Part of a small language model's weights: 1.83M parameters, rotary positions.
Each number is 200 + 20 x the weight over the matrix's rms, rounded and kept within 0 to 999. Layers, rows and columns count from 0.

# down: layer 10 MLP down (transposed), 384x96, rms 0.227, rows 74-90, columns 0-95
# up: layer 10 MLP up, 384x96, rms 0.223, rows 75-90, columns 0-95
down74,193,195,222,224,186,196,218,209,220,198,263,171,182,220,215,222,247,177,202,215,210,213,203,184,219,186,231,199,205,202,175,185,212,211,187,162,206,203,194,191,170,180,218,207,175,203,229,186,193,193,250,212,223,208,191,167,186,182,216,183,176,233,194,229,223,158,200,222,161,243,220,193,237,197,189,205,157,219,174,200,193,195,193,193,185,204,193,184,168,212,205,201,234,213,187,211
up75,210,201,201,196,208,229,164,203,192,180,184,204,182,200,194,212,198,199,199,226,212,154,211,203,205,223,201,200,212,218,201,204,181,177,193,190,188,206,193,225,218,192,211,159,163,223,195,174,189,218,178,216,220,233,201,196,209,186,254,178,197,197,215,205,227,220,200,167,194,210,226,222,199,179,168,213,230,217,157,195,218,192,205,205,199,197,194,205,192,161,242,206,196,189,199,228
down75,196,196,233,214,200,219,166,219,187,204,223,204,234,177,194,193,202,189,206,216,175,220,185,246,184,185,220,196,216,210,204,219,199,207,190,195,227,193,170,197,202,163,195,188,213,201,209,184,190,214,208,192,189,208,210,240,244,195,217,202,179,198,174,172,223,194,186,207,187,169,210,175,165,193,191,192,192,200,187,195,210,175,172,202,218,156,173,193,174,220,181,198,191,233,195,175
up76,215,182,217,211,224,183,216,168,199,198,192,224,234,190,195,175,193,222,176,228,161,150,228,180,239,250,222,193,186,185,168,204,199,218,191,193,198,166,201,181,216,193,181,231,215,214,210,205,221,204,185,232,219,202,193,204,219,206,185,212,210,194,248,170,189,230,195,193,206,191,203,199,177,201,201,225,230,221,218,144,171,166,193,180,194,170,208,231,223,186,200,184,236,205,193,174
down76,203,218,191,162,186,204,163,219,200,199,217,176,202,221,194,174,216,177,214,205,201,218,159,185,200,201,206,178,208,185,187,222,184,175,193,171,183,200,166,200,195,167,206,164,187,180,214,190,210,219,236,192,195,183,200,147,193,191,195,214,207,198,200,217,218,204,217,182,204,191,184,168,208,215,210,166,180,224,189,214,218,215,164,229,195,194,213,162,166,168,195,212,177,192,174,160
up77,182,223,194,173,209,221,164,188,201,232,198,208,183,187,209,163,211,224,224,219,226,191,196,220,229,209,183,159,184,211,214,198,207,196,200,193,205,198,198,198,191,178,197,189,213,177,214,175,190,242,207,211,158,186,186,196,201,172,194,182,220,163,210,186,173,230,191,222,180,212,164,228,176,181,223,200,186,211,207,210,189,210,209,195,212,214,195,198,206,244,218,200,188,196,209,210
down77,169,207,222,215,196,207,223,204,188,221,199,172,190,216,163,211,199,223,205,198,195,218,211,208,182,204,217,221,210,197,214,235,179,221,216,183,154,188,208,169,196,207,204,205,175,203,223,183,190,196,208,219,191,231,188,219,228,176,194,180,195,199,209,185,193,182,236,192,188,163,213,157,178,167,215,216,234,194,205,171,232,220,187,187,170,187,193,188,212,163,201,162,198,218,193,206
up78,181,169,204,193,208,220,236,215,201,182,210,229,215,229,203,223,188,218,200,153,193,178,179,195,193,197,184,201,185,206,236,202,246,177,188,232,168,166,196,202,186,223,213,207,178,164,135,188,170,197,188,182,190,200,224,178,179,168,184,200,207,160,203,219,218,212,224,218,231,195,193,205,206,235,162,236,186,212,208,203,241,257,228,194,194,180,186,246,172,193,204,200,212,158,238,221
down78,245,192,196,202,174,188,200,96,202,211,216,207,182,224,194,201,200,151,195,181,219,191,199,191,188,182,231,174,224,204,210,231,235,229,174,173,180,228,171,224,190,212,250,207,225,212,192,200,174,203,210,203,207,196,252,226,186,211,197,194,212,211,196,216,167,201,232,208,205,233,218,206,219,204,212,188,203,200,212,170,195,207,175,187,216,194,171,206,180,172,202,188,170,202,172,197
up79,187,188,186,178,182,189,209,201,187,191,203,215,221,192,182,227,232,189,201,190,188,178,176,208,216,200,207,192,213,208,214,178,204,188,192,216,180,183,194,192,218,224,204,193,211,217,207,182,181,150,193,146,179,188,204,168,211,185,202,221,219,190,185,235,202,230,235,205,185,207,237,214,216,205,217,205,207,250,203,169,169,196,166,172,230,170,194,225,234,221,188,210,205,240,200,178
down79,196,187,215,242,221,213,228,184,185,167,214,208,184,213,195,199,183,208,219,189,258,235,202,185,181,173,215,186,169,181,228,193,195,187,188,214,196,182,206,192,212,171,207,205,221,176,199,214,169,203,192,242,215,211,183,210,170,183,185,183,181,192,154,199,223,194,237,184,186,255,185,211,230,211,186,189,167,185,211,211,237,191,176,208,215,195,178,217,214,213,220,196,197,214,192,221
up80,200,207,223,199,179,192,188,188,211,204,191,176,192,172,184,173,208,214,190,218,199,214,206,208,201,204,183,207,235,206,149,186,194,200,231,226,213,183,216,195,201,175,187,202,221,181,205,204,191,169,225,207,189,174,236,211,183,207,171,166,216,225,243,240,187,216,227,183,213,216,170,180,198,185,245,196,186,211,220,200,200,198,219,191,162,182,180,210,182,214,192,215,190,196,224,181
down80,185,194,202,179,199,218,203,177,199,206,209,213,186,219,172,192,235,205,186,192,209,221,193,214,221,176,216,174,183,182,212,215,218,244,163,179,159,179,206,193,214,173,175,199,218,190,217,185,204,200,218,213,196,173,171,169,180,196,219,183,199,181,204,172,212,237,191,213,204,209,241,200,214,221,182,196,195,216,222,186,230,184,206,237,213,179,187,241,184,158,213,194,199,204,159,194
up81,219,184,214,174,186,207,195,208,156,230,148,175,228,175,226,215,172,186,187,239,195,205,204,211,234,215,158,212,172,217,183,188,196,263,248,202,180,200,204,176,168,240,192,223,206,186,208,216,176,206,172,179,180,176,198,191,198,196,228,202,216,217,192,216,179,185,200,143,212,225,190,170,173,171,191,201,193,169,192,178,187,216,213,226,203,199,191,196,192,245,171,216,205,198,177,193
down81,227,221,241,207,216,198,191,218,234,239,199,213,211,198,195,238,173,214,161,147,201,215,182,240,200,223,203,172,198,191,207,147,149,231,188,220,222,217,211,217,211,225,214,199,184,227,239,251,188,232,209,183,245,190,199,262,201,232,196,201,228,192,173,186,160,191,183,180,228,173,247,217,197,213,214,191,147,213,194,202,226,221,206,220,202,206,171,228,188,146,218,205,177,232,194,240
up82,220,218,187,183,150,211,177,190,202,222,225,201,201,203,221,185,193,231,210,203,174,217,206,196,224,197,192,181,210,203,195,194,192,206,188,178,222,174,184,252,223,200,203,183,201,189,191,198,205,179,231,189,217,230,230,225,173,169,191,188,205,182,202,189,192,190,189,195,237,217,200,204,194,223,217,231,175,219,211,229,180,215,201,192,198,173,178,196,198,226,179,210,199,200,205,171
down82,222,187,203,194,180,214,191,248,204,195,199,195,203,213,212,195,178,183,141,170,200,246,194,214,193,201,194,204,230,197,213,198,188,217,192,195,215,174,229,197,217,209,171,214,228,215,190,182,207,191,207,214,208,206,222,202,185,205,221,204,173,204,183,197,222,204,214,189,191,244,171,200,178,218,216,159,241,222,174,235,170,170,196,197,213,207,189,215,185,183,210,239,185,211,209,223
up83,192,212,236,181,205,190,171,238,153,176,196,193,200,209,182,208,193,215,175,192,186,197,183,198,209,200,214,240,173,180,200,206,187,202,220,214,234,223,171,220,202,190,203,175,208,202,200,207,221,237,197,245,185,225,181,217,191,207,197,175,180,188,195,206,174,177,157,217,193,237,218,176,170,176,189,210,217,208,197,203,208,213,193,208,155,243,212,196,176,224,203,194,190,204,187,224
down83,210,214,209,200,190,180,200,209,187,201,226,197,209,205,209,188,196,184,165,184,222,208,196,253,201,177,224,187,172,196,236,229,211,227,216,223,217,233,181,170,211,197,210,193,232,175,204,212,194,237,203,200,185,218,146,212,205,196,164,197,205,219,199,209,188,189,196,204,254,232,200,205,180,205,182,194,193,202,167,234,174,209,177,197,193,212,215,193,215,204,187,230,176,214,203,210
up84,213,190,193,230,224,187,166,228,189,200,184,194,212,199,187,210,231,205,220,210,198,191,202,190,209,227,179,212,225,215,234,203,173,168,176,212,147,218,192,225,218,232,153,223,202,163,193,191,210,166,225,181,200,225,191,182,193,189,213,212,197,222,161,151,234,229,206,233,227,191,196,231,161,166,201,196,245,215,212,196,192,219,204,217,218,204,178,206,216,219,199,208,179,186,170,213
down84,199,221,207,207,206,198,197,177,235,213,193,196,180,205,200,223,244,191,214,203,167,193,200,191,205,188,200,201,184,232,193,200,199,159,191,216,203,229,218,235,184,203,210,204,199,192,215,198,218,196,199,203,169,197,217,171,197,214,165,214,195,192,200,191,194,202,201,223,209,182,178,208,217,191,226,157,190,213,207,204,188,188,216,225,207,194,214,184,203,205,169,215,153,198,224,197
up85,211,172,228,179,182,182,220,204,215,225,176,223,217,227,208,170,194,222,177,187,214,233,205,212,193,182,204,195,180,224,244,187,167,200,214,240,210,182,229,244,212,185,200,232,222,184,171,236,220,202,217,198,236,167,226,198,202,223,215,200,223,200,209,169,199,189,193,209,197,197,185,241,229,187,193,191,161,205,173,208,218,175,215,196,216,172,201,232,216,169,201,224,164,207,178,196
down85,189,186,174,220,225,157,195,200,214,174,201,225,181,198,209,196,201,206,185,191,197,188,222,230,189,209,192,195,196,211,226,195,208,198,196,174,205,205,144,207,199,181,204,187,200,158,207,193,209,165,203,203,195,187,224,175,210,239,194,196,194,210,229,211,234,188,164,216,217,172,214,214,168,198,222,168,212,202,163,224,184,202,207,244,204,217,190,208,202,209,235,180,223,160,198,201
up86,197,199,191,209,217,210,221,213,193,202,208,192,233,224,192,184,205,196,171,212,215,178,232,211,166,182,214,180,193,230,173,189,184,196,195,178,201,183,204,201,216,257,140,199,150,252,191,180,189,202,216,185,136,180,189,226,172,206,226,192,195,226,223,220,214,199,204,202,220,213,220,198,227,180,189,193,193,182,235,192,192,231,206,181,233,192,192,197,220,174,193,200,206,248,224,204
down86,211,205,197,197,203,238,224,185,211,227,234,210,215,208,206,184,174,206,170,187,212,179,241,239,217,216,212,221,202,210,176,194,197,185,202,218,217,212,199,203,153,188,239,227,199,175,199,190,276,192,178,201,220,222,223,179,208,189,198,203,176,210,201,169,187,208,179,181,193,217,176,201,169,249,222,209,226,172,222,216,197,174,204,187,234,168,219,199,219,182,214,192,202,188,160,153
up87,176,198,178,184,203,202,217,182,201,192,174,195,182,201,174,200,211,167,172,213,211,211,228,191,211,179,194,198,199,199,201,203,193,184,194,245,244,168,221,196,174,225,205,202,197,229,217,237,208,195,201,210,209,189,161,164,196,185,179,245,208,197,248,222,226,207,242,199,219,185,184,210,212,195,175,200,162,197,197,216,203,187,199,206,241,205,146,258,172,236,220,189,188,180,211,222
down87,216,216,210,182,217,192,229,209,187,212,180,235,173,187,215,212,185,191,220,209,167,183,218,205,184,211,218,211,176,170,146,233,240,177,186,185,216,194,193,198,187,167,249,209,191,236,233,228,214,180,191,201,213,192,214,203,220,176,188,187,209,217,211,207,212,193,191,231,216,187,202,202,202,187,173,179,143,227,217,182,193,189,194,206,213,211,189,190,201,198,194,191,191,229,198,218
up88,174,182,215,191,184,196,164,227,189,172,153,176,226,187,208,190,201,206,198,153,218,174,199,182,226,193,167,216,197,201,191,225,206,208,191,250,201,208,208,162,221,180,202,218,210,185,188,197,217,188,204,215,227,237,211,233,199,229,218,168,184,214,171,194,188,215,202,225,193,225,180,183,174,210,240,201,227,174,191,188,210,184,207,198,188,240,211,169,192,215,192,163,206,173,232,209
down88,212,208,212,188,202,167,212,207,194,202,171,195,217,181,219,200,208,201,190,187,185,182,191,207,174,201,199,201,228,185,212,229,208,170,182,187,217,198,185,223,179,203,195,197,181,181,162,210,234,197,198,175,210,173,236,196,191,225,211,228,229,182,178,190,227,184,190,182,193,224,180,190,197,202,194,195,177,203,204,190,211,211,167,271,231,193,270,213,176,234,190,226,218,202,201,206
up89,191,228,230,201,195,210,174,191,202,175,192,193,171,188,260,167,219,242,199,222,221,205,210,187,206,215,206,206,229,179,223,193,183,175,210,207,197,193,208,198,211,202,199,166,209,227,181,207,236,209,181,215,210,236,213,202,188,220,171,178,160,202,201,180,196,163,217,199,207,200,191,191,204,215,194,184,192,203,194,223,175,218,200,198,223,217,207,209,211,206,209,216,206,169,174,216
down89,167,206,166,193,212,200,226,177,226,211,215,204,179,222,170,189,157,175,179,186,208,211,184,210,215,205,188,163,178,162,223,205,229,232,188,235,215,190,213,212,212,213,188,224,197,201,203,177,203,223,200,203,212,162,207,217,234,186,212,212,208,202,193,181,206,225,182,179,208,198,206,220,203,209,205,216,220,169,226,180,224,197,188,203,150,184,198,185,184,228,187,178,156,223,185,185
up90,207,166,213,199,192,225,233,203,185,181,195,142,224,171,210,208,197,186,192,224,214,210,176,220,232,205,192,209,204,175,210,174,201,168,212,215,191,183,201,208,193,224,219,217,198,200,185,219,201,200,233,183,166,202,191,175,206,182,230,171,194,193,211,196,222,202,249,213,219,178,205,166,185,194,187,213,222,190,189,180,198,237,212,223,196,201,207,203,198,171,211,159,177,212,168,199
down90,223,193,191,196,151,200,212,174,202,206,209,183,190,203,212,219,208,200,185,208,195,212,193,215,190,177,246,178,210,200,166,203,237,190,217,202,210,182,195,203,151,187,206,199,190,229,189,244,179,239,210,225,188,178,231,177,210,218,244,212,191,168,203,167,212,206,209,227,224,184,177,241,229,216,221,169,213,233,182,200,209,182,186,207,185,167,182,207,178,208,191,232,178,183,173,233